Part of a small language model's weights.
Training: a variant of Muon for these matrices, 279M tokens.
Each number is 50 + 12 x the weight over its row's rms, rounded and kept within 0 to 99. Layers, rows and columns count from 0. The size before them is the row's rms in percent of the matrix's.

# down: layer 3 MLP down (transposed), 512x128, rms 0.179, rows 111-145, columns 64-127
# gate: layer 3 MLP gate, 512x128, rms 0.106, rows 112-146, columns 64-127
# up: layer 3 MLP up, 512x128, rms 0.104, rows 112-146, columns 64-127
down111 104:66 36 46 61 54 56 30 34 59 57 52 54 56 34 49 36 40 50 46 63 59 59 65 30 51 32 65 41 77 66 54 66 59 56 57 40 67 54 74 65 40 27 66 38 56 44 44 65 32 66 46 39 51 40 53 48 55 28 60 27 41 45 71 64
gate112 111:40 50 40 47 50 41 45 48 72 44 53 57 50 78 72 61 33 38 39 51 53 52 52 50 52 71 49 33 53 44 56 70 44 59 51 66 40 53 26 54 50 43 68 54 43 40 47 71 42 46 31 71 27 17 49 39 68 53 57 49 52 45 40 43
up112 104:66 58 53 47 48 33 47 50 59 69 35 36 41 66 77 58 62 40 50 38 56 59 45 57 41 54 35 45 50 52 57 57 75 47 76 54 40 41 46 31 66 28 65 62 49 59 58 45 50 39 41 61 47 70 41 53 55 68 64 65 56 54 61 39
down112 108:59 54 42 48 44 58 59 58 36 44 49 56 65 27 49 56 47 60 63 27 32 41 48 56 43 48 41 53 54 44 51 39 75 44 60 64 44 32 69 46 31 51 50 53 59 50 66 58 52 40 74 52 40 74 59 50 37 33 59 56 37 41 63 47
gate113 102:52 54 54 41 45 64 51 42 48 47 23 57 45 35 72 68 44 47 69 53 59 32 54 46 48 51 66 67 50 40 61 61 64 34 42 63 33 69 51 30 76 54 41 29 54 54 43 53 29 52 53 35 72 67 76 80 51 49 59 37 59 47 44 58
up113 101:48 46 34 49 47 66 22 42 27 64 59 34 48 49 51 70 38 46 69 54 36 70 45 44 45 51 47 53 53 52 46 44 66 71 54 53 26 59 50 44 49 55 50 21 39 59 39 62 26 38 73 42 47 45 49 63 47 58 37 27 49 42 42 42
down113 105:44 53 42 45 47 59 41 44 52 48 68 26 61 56 70 75 53 49 68 59 41 63 63 46 52 51 43 42 63 56 60 53 80 73 41 70 15 56 54 48 45 56 65 45 47 70 47 57 43 52 52 34 22 55 49 65 49 56 61 32 42 65 46 58
gate114 095:77 33 44 59 65 38 68 52 66 66 53 48 53 58 63 41 36 33 64 40 76 52 39 69 39 24 66 64 55 55 38 35 57 38 59 21 58 56 46 48 45 60 46 65 32 50 72 51 38 32 54 67 63 65 39 51 43 46 61 65 23 48 61 57
up114 090:36 51 53 44 36 76 46 47 32 40 46 29 33 44 25 66 73 61 48 59 38 43 54 38 58 70 29 13 27 68 53 56 50 45 31 73 44 53 47 66 60 57 53 55 47 37 30 54 62 71 29 39 40 54 70 54 48 51 39 48 54 38 49 53
down114 095:46 44 31 49 65 66 31 49 49 59 38 67 65 45 37 65 56 53 46 58 41 61 48 45 71 63 43 42 54 28 38 50 34 59 55 54 29 52 63 48 58 47 50 51 45 53 26 55 74 67 44 20 31 41 39 55 41 63 44 72 53 40 48 48
gate115 106:58 52 61 53 68 45 32 39 44 38 42 36 59 53 54 33 36 48 56 70 69 62 50 46 29 59 69 57 54 59 60 50 61 39 62 31 36 38 20 51 41 56 53 62 67 39 38 62 55 66 60 47 33 63 22 66 58 39 33 54 28 49 60 47
up115 098:80 62 40 44 30 64 48 54 55 45 75 57 47 43 76 57 50 23 45 68 41 59 50 43 52 43 50 56 53 60 63 43 27 56 43 23 38 54 54 44 55 44 28 45 77 49 61 53 71 55 57 23 69 42 55 40 52 53 42 74 38 40 49 57
down115 102:49 47 60 71 62 40 59 53 41 49 81 31 52 52 48 42 57 51 51 72 42 45 55 49 29 60 47 50 61 15 49 42 60 45 56 55 42 18 61 58 55 54 34 71 43 30 41 85 32 50 72 48 37 51 38 55 50 46 45 32 44 72 37 50
gate116 087:50 53 40 60 44 54 28 67 63 64 37 65 40 50 38 53 49 43 32 67 50 36 38 52 44 39 46 60 54 69 44 33 49 62 50 58 49 49 41 53 44 68 28 17 33 23 37 51 57 46 47 73 55 42 38 51 54 69 34 37 37 26 40 65
up116 102:39 53 47 62 44 61 24 33 53 53 40 51 49 47 29 36 52 18 45 51 83 45 51 61 48 56 63 50 37 51 55 55 44 50 43 49 49 47 72 40 39 66 50 57 49 42 48 25 65 53 41 91 44 49 46 37 48 47 41 55 39 38 45 55
down116 094:65 56 51 60 51 39 54 44 51 61 64 44 57 42 28 42 33 38 52 61 43 45 20 63 39 68 52 48 43 29 37 34 38 39 62 52 51 40 54 40 44 95 37 25 39 45 41 37 55 74 68 70 52 48 45 33 46 61 29 35 56 65 45 59
gate117 091:38 48 56 36 47 51 57 45 45 68 39 45 53 21 30 59 43 49 51 39 41 45 39 52 71 63 46 38 53 11 44 29 72 58 61 32 41 66 61 72 39 31 43 46 37 62 56 36 58 36 36 43 49 22 48 38 67 61 48 33 40 57 55 57
up117 105:27 63 64 54 44 35 56 51 43 45 33 69 58 38 13 68 48 25 44 60 54 57 33 58 54 63 46 39 60 27 48 29 61 60 49 52 47 62 45 48 43 49 31 41 52 55 57 33 68 47 42 58 60 23 40 39 65 69 45 35 31 50 46 74
down117 106:49 53 74 50 36 33 50 40 55 25 58 75 54 62 50 55 69 36 44 37 43 46 42 49 24 46 52 45 40 59 43 54 60 44 29 55 43 55 49 39 64 46 48 57 53 62 37 43 66 66 33 60 52 47 48 48 31 54 51 51 49 59 53 58
gate118 094:46 63 55 44 56 29 34 47 40 61 56 61 36 49 40 47 51 69 51 42 56 49 29 56 51 52 49 41 42 41 52 49 54 38 49 38 49 65 64 74 32 65 38 35 50 56 52 44 52 35 62 50 30 34 33 39 54 36 58 40 59 55 50 57
up118 092:60 36 34 47 56 75 59 35 49 51 77 61 58 41 70 48 33 19 51 57 45 50 57 49 73 46 37 54 32 54 67 37 48 57 52 66 61 37 41 42 51 38 60 48 67 30 36 57 33 67 34 58 45 45 52 50 56 43 53 46 46 47 44 52
down118 100:64 57 33 32 40 45 65 31 52 68 49 68 64 42 71 38 38 53 44 57 64 57 52 49 61 44 62 34 51 60 51 40 26 57 56 69 48 27 48 45 54 40 49 34 56 37 27 81 35 38 35 61 45 53 59 30 62 44 48 64 56 25 51 51
gate119 102:59 55 35 52 59 38 23 51 53 47 50 52 65 63 38 64 64 49 53 52 65 61 45 35 69 54 28 83 46 40 40 20 31 42 54 62 57 49 47 52 50 63 48 33 51 61 49 47 56 39 51 46 43 59 53 39 60 59 54 53 43 49 28 54
up119 100:37 34 44 12 55 48 49 42 45 54 40 48 33 31 52 56 34 64 45 45 61 46 73 73 61 63 75 43 49 53 53 59 56 45 54 55 56 47 47 39 42 50 50 71 68 44 41 60 38 63 53 62 43 38 67 37 58 56 42 34 49 19 74 50
down119 103:41 32 40 16 50 53 43 77 61 47 47 25 52 27 33 34 44 44 38 47 59 56 70 66 63 61 58 57 40 53 41 48 61 68 72 58 42 46 49 43 61 66 32 58 61 44 31 77 43 54 42 28 47 52 64 37 65 65 70 50 42 40 60 43
gate120 106:69 37 48 81 63 56 58 39 56 53 60 61 44 35 63 44 45 44 51 53 35 45 34 30 59 36 49 48 39 45 48 42 70 30 44 61 64 45 39 59 53 31 42 72 61 56 65 44 60 18 48 52 16 72 51 32 59 22 39 42 37 26 49 55
up120 107:51 45 38 61 45 50 50 60 42 46 35 58 52 55 32 41 35 52 49 59 50 30 47 37 31 53 70 41 77 44 37 75 74 35 69 27 50 63 40 42 64 46 34 72 60 56 44 38 45 49 61 76 34 40 36 58 62 49 58 36 41 33 51 46
down120 101:33 60 66 66 37 64 39 58 52 68 49 52 18 59 49 29 71 64 48 60 50 48 45 60 47 46 53 55 64 41 39 61 50 33 63 58 52 64 55 46 58 48 32 59 78 65 55 67 58 47 44 49 49 35 46 47 42 59 51 52 64 48 71 82
gate121 101:32 56 55 39 44 58 39 47 49 71 67 53 56 57 58 45 54 43 33 58 36 56 55 14 38 32 59 60 66 58 37 42 67 40 65 52 51 39 53 64 54 42 41 44 57 63 37 55 65 44 61 68 48 55 64 54 53 60 53 45 61 44 44 54
up121 098:46 63 57 72 65 64 61 44 92 42 49 64 46 44 31 62 53 53 56 49 55 56 61 67 57 35 42 40 49 45 54 43 42 43 41 24 42 60 36 36 55 44 56 58 46 50 49 65 59 60 66 72 54 35 26 35 58 47 57 30 38 39 50 45
down121 102:33 21 52 33 61 59 62 40 45 51 40 49 57 64 73 16 77 77 45 69 69 43 55 42 45 65 67 44 45 30 66 74 40 56 49 45 36 60 50 51 42 49 50 51 39 65 50 49 55 56 43 61 39 46 36 34 45 34 44 59 54 34 51 52
gate122 105:50 55 27 44 55 42 58 48 55 56 36 43 44 67 64 75 61 44 57 60 49 39 32 55 74 47 60 49 36 51 71 49 65 48 44 53 40 53 38 51 41 61 40 57 33 50 40 33 55 54 52 59 48 30 41 58 75 49 58 65 55 59 61 68
up122 099:30 56 53 37 39 47 39 37 53 54 46 29 51 44 50 61 73 40 59 63 46 47 51 38 64 52 31 43 56 53 72 54 37 43 44 56 38 66 29 56 46 69 67 67 26 52 48 38 23 55 41 58 56 54 66 48 52 62 51 47 50 30 40 33
down122 098:51 37 49 42 31 60 38 52 51 52 50 55 62 54 63 20 57 77 47 36 48 38 73 57 42 62 39 42 67 45 51 42 42 46 54 45 51 21 54 34 50 61 67 54 53 62 59 42 47 50 63 36 49 44 45 62 65 42 60 52 38 27 68 33
gate123 110:68 26 46 50 50 33 59 47 60 59 59 47 71 76 53 27 34 46 40 48 54 34 40 75 56 67 52 59 51 61 54 44 63 59 62 35 47 45 42 53 57 54 49 70 31 33 48 53 58 48 57 34 67 60 47 40 40 42 50 54 31 32 67 54
up123 101:41 54 61 62 58 60 48 76 44 60 46 39 34 60 26 57 52 51 47 55 78 47 61 59 46 38 44 65 51 48 46 40 56 28 66 51 58 53 41 53 58 63 56 62 58 44 77 46 44 65 44 42 58 40 64 79 55 52 46 56 54 52 32 61
down123 102:58 41 60 43 71 43 50 64 54 53 51 45 48 62 53 39 33 55 56 52 61 45 45 61 69 73 70 75 42 41 52 37 68 19 53 29 38 35 59 54 57 59 49 65 36 54 60 65 51 60 59 37 61 64 67 43 49 40 42 71 55 44 46 51
gate124 103:58 51 63 43 33 45 35 58 34 62 52 44 78 59 44 43 48 40 54 36 52 45 39 67 49 66 51 44 21 41 53 51 37 55 43 63 50 30 70 52 52 38 36 33 64 52 42 34 51 59 46 31 68 44 52 56 54 49 54 44 40 58 67 54
up124 097:37 43 30 42 43 50 50 46 44 65 37 35 59 64 36 52 48 52 67 47 68 31 64 54 42 50 64 34 48 61 46 49 65 72 35 47 36 51 40 53 54 51 53 39 40 43 42 39 65 57 29 47 52 63 23 38 51 68 53 66 29 38 29 44
down124 095:48 39 44 36 40 63 48 70 44 47 33 62 48 62 54 54 54 48 71 49 64 46 56 64 36 70 34 55 62 33 37 50 48 60 67 64 39 31 41 54 49 53 43 56 39 51 36 42 84 61 54 51 59 67 42 37 30 57 66 57 40 39 44 28
gate125 108:29 39 62 38 43 46 57 53 58 52 36 47 49 40 39 34 46 64 41 43 49 43 50 49 47 64 64 68 55 60 52 49 50 47 70 57 48 34 57 51 66 70 52 46 40 42 52 84 41 30 41 54 50 63 42 45 47 29 42 22 64 57 50 52
up125 110:74 47 49 35 33 37 66 56 35 39 68 43 50 44 61 67 41 41 65 45 52 70 38 71 65 66 53 55 60 50 66 56 51 49 65 49 63 50 55 54 53 47 51 48 38 41 54 64 65 48 31 48 56 71 40 56 40 35 44 41 49 44 67 54
down125 108:55 58 82 49 35 33 54 68 33 49 73 42 56 45 60 34 56 65 48 48 68 49 46 71 61 55 25 43 50 47 54 59 46 68 57 40 49 46 59 41 43 63 46 55 44 33 54 39 63 60 54 48 45 47 55 79 49 23 55 33 63 43 47 32
gate126 094:61 33 46 54 46 79 33 51 72 62 35 50 49 47 51 53 47 56 50 39 40 32 53 33 40 39 25 66 64 44 66 42 66 51 52 64 56 56 47 57 40 61 51 35 42 40 11 40 25 57 49 44 45 39 48 42 43 55 34 50 45 49 57 40
up126 102:47 67 29 41 50 35 63 61 42 47 46 52 37 65 48 48 40 45 42 50 52 72 48 41 69 57 80 43 47 55 24 58 44 37 57 35 35 50 51 41 72 45 64 44 67 65 77 61 48 39 40 44 37 55 63 66 63 39 48 36 47 69 41 52
down126 098:51 52 39 44 47 53 60 41 29 38 48 31 35 42 57 54 48 42 60 47 52 22 44 58 53 61 44 49 67 60 47 53 54 49 49 59 19 64 56 36 50 65 66 65 54 76 63 56 46 38 64 46 26 38 58 47 47 43 23 56 39 29 64 39
gate127 092:41 44 41 37 38 73 56 39 45 50 58 56 42 67 54 56 52 34 58 52 61 57 71 66 45 67 39 47 65 16 50 25 36 61 44 45 49 61 48 61 68 37 44 54 63 34 41 49 46 58 61 54 44 35 28 54 34 52 44 60 49 44 66 59
up127 090:50 34 24 38 71 33 67 41 62 66 44 24 39 57 59 58 53 56 53 28 37 61 50 31 48 37 29 50 48 50 56 61 51 41 69 53 59 47 36 52 47 27 58 65 53 42 76 46 36 58 76 67 51 50 65 42 70 55 56 37 63 58 31 45
down127 094:50 54 52 62 31 49 59 38 43 34 50 56 50 42 68 35 39 56 53 55 55 49 47 34 72 46 66 38 43 53 34 45 39 33 55 51 37 57 75 41 22 52 48 34 64 35 42 44 55 34 49 44 52 54 50 64 43 44 44 53 56 66 55 43
gate128 104:49 53 75 33 52 44 51 51 33 61 38 44 74 51 54 65 40 50 50 18 54 57 20 59 28 40 45 42 47 48 42 31 69 48 44 26 41 67 54 77 27 41 66 57 50 40 60 69 48 45 34 53 45 63 52 67 58 53 41 56 50 44 62 54
up128 101:65 58 62 39 39 37 50 51 36 51 27 42 66 47 42 64 51 39 38 31 51 73 22 64 29 63 31 47 46 42 68 34 54 34 60 45 52 56 68 62 44 30 71 40 26 54 67 55 47 52 35 53 43 56 36 62 57 52 44 43 40 45 69 45
down128 101:51 48 69 31 41 36 50 45 61 31 44 45 54 45 46 54 57 37 59 21 63 66 33 61 21 57 48 77 22 56 49 47 48 32 38 53 62 61 53 51 46 19 24 50 55 43 50 50 51 55 33 71 48 68 49 75 72 55 44 61 36 46 48 55
gate129 094:53 65 91 53 59 60 27 53 37 59 29 43 50 54 48 43 60 44 62 52 66 41 31 66 46 60 68 60 53 61 45 48 64 42 58 52 49 45 52 56 58 59 43 63 67 61 49 62 71 45 41 23 47 78 56 54 31 47 65 36 48 65 55 46
up129 094:61 37 43 59 64 58 57 41 79 40 40 39 52 24 42 61 51 38 53 36 56 61 79 65 48 41 26 50 54 42 56 48 54 59 67 34 36 40 41 47 41 64 48 60 39 55 50 48 40 50 45 68 54 50 27 58 40 62 39 51 55 52 50 50
down129 090:59 48 32 22 59 48 77 32 77 18 50 55 65 45 38 58 41 48 38 22 45 73 54 48 45 45 39 58 50 43 61 54 55 57 78 38 47 53 71 42 52 50 61 32 43 79 49 65 37 52 60 57 45 50 31 37 46 46 36 56 54 42 35 60
gate130 099:51 70 53 53 56 24 39 39 35 50 52 66 54 47 67 54 53 58 46 17 46 51 75 58 64 72 56 73 32 37 59 66 39 46 70 55 49 54 48 49 43 46 52 69 32 52 58 44 60 40 59 49 44 48 51 66 55 36 45 29 38 46 41 54
up130 095:32 25 51 47 63 64 28 63 60 37 54 50 49 53 61 49 83 40 66 54 46 47 63 38 36 27 48 46 74 47 62 51 57 57 53 61 50 81 37 55 46 51 52 44 49 31 54 50 46 44 39 47 55 52 45 56 58 72 58 24 50 50 35 48
down130 100:37 39 53 61 54 55 25 59 34 61 43 59 52 31 55 63 61 19 58 62 42 32 60 35 66 60 56 36 54 41 55 45 54 39 71 53 41 76 28 43 45 19 48 42 53 42 44 54 60 53 41 41 44 38 49 41 57 52 66 64 67 56 49 58
gate131 096:41 65 49 30 50 53 59 46 39 40 55 41 68 59 63 61 71 45 41 65 38 49 41 55 42 59 49 31 52 32 59 16 47 58 53 43 40 62 69 54 33 48 36 55 52 50 31 53 59 22 75 47 70 45 54 48 60 46 52 55 57 34 61 57
up131 103:68 65 63 26 62 40 63 59 45 49 66 44 58 41 55 68 61 50 49 29 42 50 55 61 46 57 49 49 52 42 66 34 55 53 32 64 67 38 67 44 51 39 57 71 61 21 55 62 65 47 54 43 57 71 67 53 50 53 51 55 65 50 37 57
down131 100:54 65 35 70 50 41 68 62 44 30 44 22 50 37 50 50 64 51 59 60 38 37 49 48 52 52 61 50 68 54 38 45 40 68 47 38 75 62 32 59 61 50 44 35 50 55 41 48 51 49 33 65 71 52 17 59 80 77 65 70 30 50 47 63
gate132 112:52 45 35 52 46 42 33 73 17 50 36 44 53 50 25 50 39 43 48 61 44 52 55 62 51 51 56 53 56 70 48 59 39 22 50 54 41 38 61 72 63 30 31 30 61 70 37 80 38 38 53 48 35 45 69 51 57 55 54 37 53 58 58 70
up132 121:39 45 77 58 59 65 53 48 77 51 49 42 30 54 40 25 61 40 37 54 46 51 51 40 47 44 54 56 57 52 75 64 60 36 46 40 58 47 40 62 46 68 50 37 68 71 51 48 58 45 41 61 48 40 38 51 52 30 74 29 45 61 49 58
down132 109:49 52 76 45 60 53 64 36 61 52 31 50 42 34 53 24 44 54 40 67 47 67 52 49 58 49 52 46 53 58 57 51 55 39 48 34 68 50 49 47 54 45 64 52 53 40 41 47 52 50 52 29 27 61 46 40 64 28 72 36 48 59 24 60
gate133 103:47 42 49 52 72 52 53 57 39 42 18 43 43 60 53 45 63 50 63 56 64 52 50 49 43 46 40 62 49 52 65 58 45 33 48 70 60 65 71 38 60 35 50 47 38 42 52 52 39 43 58 71 55 59 74 54 80 63 60 62 71 50 45 37
up133 096:63 42 69 65 63 62 48 39 55 51 36 46 34 74 52 63 71 60 63 52 40 67 58 43 48 58 37 56 73 41 55 45 45 59 35 49 40 62 34 35 56 62 54 50 57 50 55 48 44 43 42 51 28 40 54 62 46 76 44 38 72 25 56 52
down133 101:62 45 56 79 41 30 67 40 59 61 76 47 79 36 61 58 25 42 69 48 50 69 49 48 49 38 57 39 59 30 71 63 47 57 47 30 46 56 43 40 64 47 51 38 67 33 47 52 66 63 57 42 27 23 38 62 38 46 50 60 36 52 55 49
gate134 101:18 36 62 54 53 51 60 41 66 61 27 48 58 42 28 55 44 26 73 44 55 38 43 74 51 55 42 55 71 68 56 45 43 46 66 34 62 58 57 46 55 48 48 69 68 68 47 53 50 38 52 53 49 58 48 47 37 41 47 44 55 43 25 40
up134 095:38 39 69 68 59 57 42 49 57 48 46 53 50 48 58 63 37 58 60 47 58 54 34 43 49 33 41 46 42 56 41 47 82 51 27 45 45 47 27 26 30 54 33 56 57 51 80 28 39 59 75 59 55 50 39 32 48 57 67 32 61 40 51 46
down134 100:59 51 53 58 68 39 60 52 54 53 58 51 68 43 53 40 45 47 58 09 43 39 39 60 37 75 67 47 41 27 75 29 16 77 60 71 58 54 42 58 45 43 50 52 33 45 59 58 72 39 42 40 37 60 31 58 54 63 43 42 52 32 65 53
gate135 100:50 45 48 49 33 51 71 39 51 51 51 45 34 62 73 45 67 47 54 54 47 55 48 63 64 45 76 37 40 64 53 46 55 26 35 66 47 65 43 24 33 54 50 58 46 50 37 36 38 50 37 45 64 38 44 60 23 60 54 57 44 37 37 76
up135 099:45 50 57 68 36 63 46 45 72 38 49 52 53 74 61 33 77 60 51 38 45 53 63 64 59 60 76 62 64 53 38 59 62 39 54 59 55 62 22 23 36 49 58 69 60 63 67 59 51 51 49 55 60 53 43 62 59 54 62 58 58 43 59 60
down135 099:54 35 67 52 39 39 49 64 57 46 63 61 51 46 40 47 58 55 29 55 56 43 67 52 33 41 62 50 60 42 45 62 57 29 63 48 57 43 38 17 35 50 69 58 61 41 71 56 27 33 52 44 71 60 41 56 57 56 41 31 70 35 56 44
gate136 100:48 51 59 70 58 55 37 48 59 63 32 29 37 68 42 57 42 49 72 55 46 60 57 52 55 59 49 42 43 54 36 55 52 48 76 54 57 53 32 36 39 46 54 38 39 43 48 42 56 24 46 52 48 34 36 42 78 66 37 53 53 47 60 39
up136 098:59 41 32 21 54 24 43 62 53 45 40 67 71 45 41 31 57 46 32 40 50 38 60 53 56 31 41 54 61 63 36 55 61 74 39 54 27 41 42 42 63 79 30 42 45 44 56 46 47 40 44 43 67 50 70 50 36 36 39 45 79 61 61 52
down136 103:30 57 53 36 59 37 45 61 48 38 56 62 54 40 60 32 67 49 44 56 53 22 58 52 56 50 71 42 67 41 51 51 69 46 41 40 41 42 47 67 71 62 25 66 43 53 44 37 56 23 37 67 36 39 34 54 53 49 37 50 56 72 39 36
gate137 098:58 50 44 33 50 65 66 46 47 41 62 51 68 51 34 55 48 41 39 51 42 45 45 66 42 38 73 56 38 72 41 31 48 53 59 49 49 38 41 29 37 43 71 42 73 55 31 60 54 50 31 39 34 55 29 56 38 32 55 63 57 59 40 68
up137 094:48 59 66 41 46 61 48 37 32 46 43 34 49 67 50 59 35 54 45 61 62 45 60 65 66 35 78 48 65 58 56 35 42 56 40 28 28 40 38 31 65 68 69 49 68 53 45 47 58 52 55 44 50 53 45 63 52 34 64 58 67 34 45 48
down137 098:56 43 65 41 44 28 55 47 47 62 44 59 52 44 27 51 38 49 49 51 39 32 70 57 61 46 52 48 40 51 45 47 35 43 49 57 29 58 49 51 65 46 66 65 60 60 40 39 42 52 40 65 51 48 63 73 55 64 67 79 54 48 54 70
gate138 111:32 38 51 39 64 48 61 52 23 45 58 58 49 42 42 64 50 31 45 29 44 45 60 59 65 65 60 58 52 33 55 41 69 55 45 49 45 30 65 62 59 58 51 48 50 64 57 49 59 25 37 64 54 59 51 51 61 34 27 48 50 48 53 58
up138 107:41 72 53 38 35 56 70 60 38 46 49 41 37 47 39 53 71 42 47 37 55 63 51 57 52 39 71 33 43 36 50 36 49 67 55 54 39 30 73 60 63 48 39 35 58 53 48 58 32 41 47 67 43 50 45 46 63 47 48 51 53 52 47 52
down138 100:63 44 60 48 41 52 68 72 56 41 60 49 47 58 48 38 47 37 57 51 46 59 29 64 65 63 49 55 62 25 60 39 51 43 69 54 57 47 51 47 64 23 68 56 43 42 44 34 50 42 41 49 61 62 47 50 44 23 63 58 29 37 56 59
gate139 098:70 74 36 68 65 61 45 64 47 51 71 63 71 43 64 40 46 54 28 65 62 71 45 27 47 41 54 60 28 53 33 56 50 66 31 63 48 66 64 61 38 33 36 44 49 61 64 59 47 38 55 54 55 66 72 59 51 46 26 41 65 46 57 41
up139 096:66 48 51 60 55 45 35 44 45 62 54 59 55 62 29 37 66 23 59 34 65 61 51 76 49 61 65 54 37 56 35 59 44 42 56 43 32 29 56 47 50 57 33 59 38 30 60 42 48 39 44 57 59 53 84 46 57 70 49 69 41 54 50 44
down139 103:56 66 54 68 67 65 52 22 61 48 49 53 53 62 19 14 64 50 50 45 54 52 43 63 51 53 70 35 45 42 40 36 47 61 51 60 45 40 55 68 52 48 48 54 58 47 54 47 43 39 35 38 58 44 52 33 43 59 38 42 53 66 56 47
gate140 106:32 45 49 57 69 22 44 38 56 49 42 52 47 48 44 49 64 41 25 49 51 50 60 51 52 61 47 64 69 53 63 49 57 43 45 42 48 66 51 31 46 70 49 41 53 53 55 47 60 36 61 52 51 51 76 28 50 50 40 41 47 53 55 58
up140 098:35 56 33 49 30 51 49 60 51 61 62 44 68 60 47 30 64 53 45 57 84 53 54 38 35 65 39 59 51 40 52 54 49 33 42 31 49 46 51 73 47 60 66 37 47 44 59 53 46 68 63 54 44 50 61 60 57 61 45 49 72 58 52 53
down140 097:48 54 29 34 38 42 64 57 61 50 54 48 47 47 41 61 55 57 52 40 31 65 75 43 68 62 71 61 68 54 61 36 32 41 50 36 47 52 43 33 51 47 62 26 20 62 58 39 47 66 65 71 55 57 37 36 54 70 63 79 61 65 52 60
gate141 106:37 57 27 70 56 38 67 44 58 70 41 41 51 52 47 47 59 27 50 64 43 44 35 54 64 28 41 54 60 36 64 52 62 48 46 68 36 53 22 45 56 57 37 49 61 52 50 46 58 46 52 42 42 60 52 55 36 57 28 45 45 49 47 69
up141 109:51 45 61 29 31 53 43 59 48 53 62 47 61 62 49 61 58 76 69 29 65 47 49 56 42 69 56 74 68 33 34 50 49 67 53 54 47 46 36 41 70 58 47 47 33 50 60 72 37 34 45 51 73 53 50 45 45 50 68 43 63 51 43 61
down141 112:41 58 29 52 57 42 55 54 46 71 38 39 45 53 46 41 61 39 47 66 52 56 39 68 58 64 51 58 47 29 52 56 58 60 57 82 49 37 41 31 70 76 47 45 51 44 49 64 51 53 52 51 40 47 54 44 32 60 34 48 67 39 61 71
gate142 099:44 44 52 44 33 66 38 60 53 55 53 42 38 58 62 54 38 53 71 45 53 48 51 57 64 50 59 65 42 51 29 15 45 52 72 43 57 43 46 49 49 44 48 54 54 46 69 77 37 53 59 62 75 50 36 67 52 64 82 29 60 51 53 37
up142 097:42 43 68 56 50 34 22 69 48 46 41 58 50 57 47 57 44 58 71 32 36 57 55 35 38 56 46 41 54 73 45 41 52 49 66 49 43 54 63 29 32 58 64 63 59 52 55 57 33 40 59 60 54 70 39 33 71 47 63 34 39 41 38 41
down142 098:66 63 67 64 46 33 48 62 65 43 53 63 49 39 42 66 66 26 50 54 42 42 50 48 31 45 30 24 45 49 76 62 73 53 39 38 63 53 54 47 33 39 51 63 47 63 47 45 72 36 52 53 24 58 54 47 60 77 45 47 43 53 35 47
gate143 103:52 44 66 41 59 47 60 46 23 51 46 41 61 45 51 66 60 45 65 61 64 38 43 42 38 67 66 50 61 46 54 23 62 31 44 37 46 60 43 61 50 62 56 24 46 92 48 46 50 54 47 61 57 49 51 67 47 47 46 38 47 55 48 74
up143 101:29 53 60 46 51 60 54 41 44 44 34 39 61 64 59 39 58 44 66 55 69 70 60 34 46 66 53 34 54 30 34 52 64 34 53 53 47 40 39 55 25 61 43 51 41 52 57 46 23 25 53 55 67 59 64 69 43 42 45 53 47 58 36 54
down143 099:52 49 64 67 55 63 63 42 54 46 59 65 52 70 63 61 61 54 55 65 62 58 42 36 51 70 36 30 58 45 36 56 42 39 49 62 55 30 33 52 31 45 52 55 36 77 57 68 55 50 50 37 53 52 68 36 45 38 45 72 47 70 52 42
gate144 102:45 51 42 41 59 37 51 64 39 71 59 45 62 68 55 62 59 31 67 55 76 60 49 48 53 40 40 51 60 38 49 54 34 49 45 42 52 53 41 52 57 60 29 27 39 60 56 48 63 68 71 63 58 51 49 36 50 46 32 45 69 33 43 55
up144 097:37 28 36 52 52 52 57 37 79 48 78 52 53 62 58 57 54 48 16 58 43 33 60 52 76 37 40 28 40 59 60 57 55 47 44 38 62 40 40 67 58 46 63 39 36 38 45 33 55 36 46 61 31 45 51 36 62 47 48 32 37 42 50 54
down144 101:43 19 45 71 42 56 45 48 46 52 69 32 64 57 48 46 43 33 46 54 54 46 38 49 56 30 27 37 50 53 58 55 62 52 27 56 60 42 75 59 39 42 56 41 33 45 57 36 41 21 57 50 59 47 72 41 54 47 58 35 49 40 44 47
gate145 106:50 47 52 32 50 56 82 49 42 56 68 53 69 64 37 41 50 57 79 58 59 48 30 64 60 59 39 67 43 25 50 38 45 44 61 56 61 46 46 35 64 36 61 26 49 52 52 64 74 57 55 31 37 54 47 40 56 49 52 41 52 55 44 59
up145 099:70 55 47 51 47 68 62 55 27 65 69 37 65 35 53 38 57 45 58 39 47 57 44 46 72 38 54 46 64 28 53 47 60 68 66 42 52 59 56 38 63 38 60 60 49 51 51 36 52 53 32 49 70 60 45 48 60 21 47 65 57 58 62 51
down145 100:51 57 60 35 43 50 66 29 63 57 29 29 43 34 44 58 33 47 43 73 50 65 56 59 42 53 28 59 47 74 49 78 50 42 53 54 45 66 57 41 51 70 57 65 71 38 35 44 46 54 51 62 41 54 47 43 61 61 26 74 56 53 22 43
gate146 100:71 53 37 59 73 38 58 52 54 57 50 55 49 70 30 43 46 66 54 53 58 44 56 57 41 41 59 46 37 69 66 50 73 39 56 53 35 48 38 56 41 45 50 42 37 56 48 38 49 35 51 67 58 36 56 39 64 66 50 46 44 43 78 46
up146 102:42 44 45 52 54 52 71 43 46 56 67 53 58 35 57 70 43 32 48 48 52 42 43 59 61 44 58 38 48 52 45 45 35 45 45 56 53 54 33 49 66 40 55 45 48 18 55 47 45 61 53 31 45 69 54 47 47 23 45 70 48 75 49 92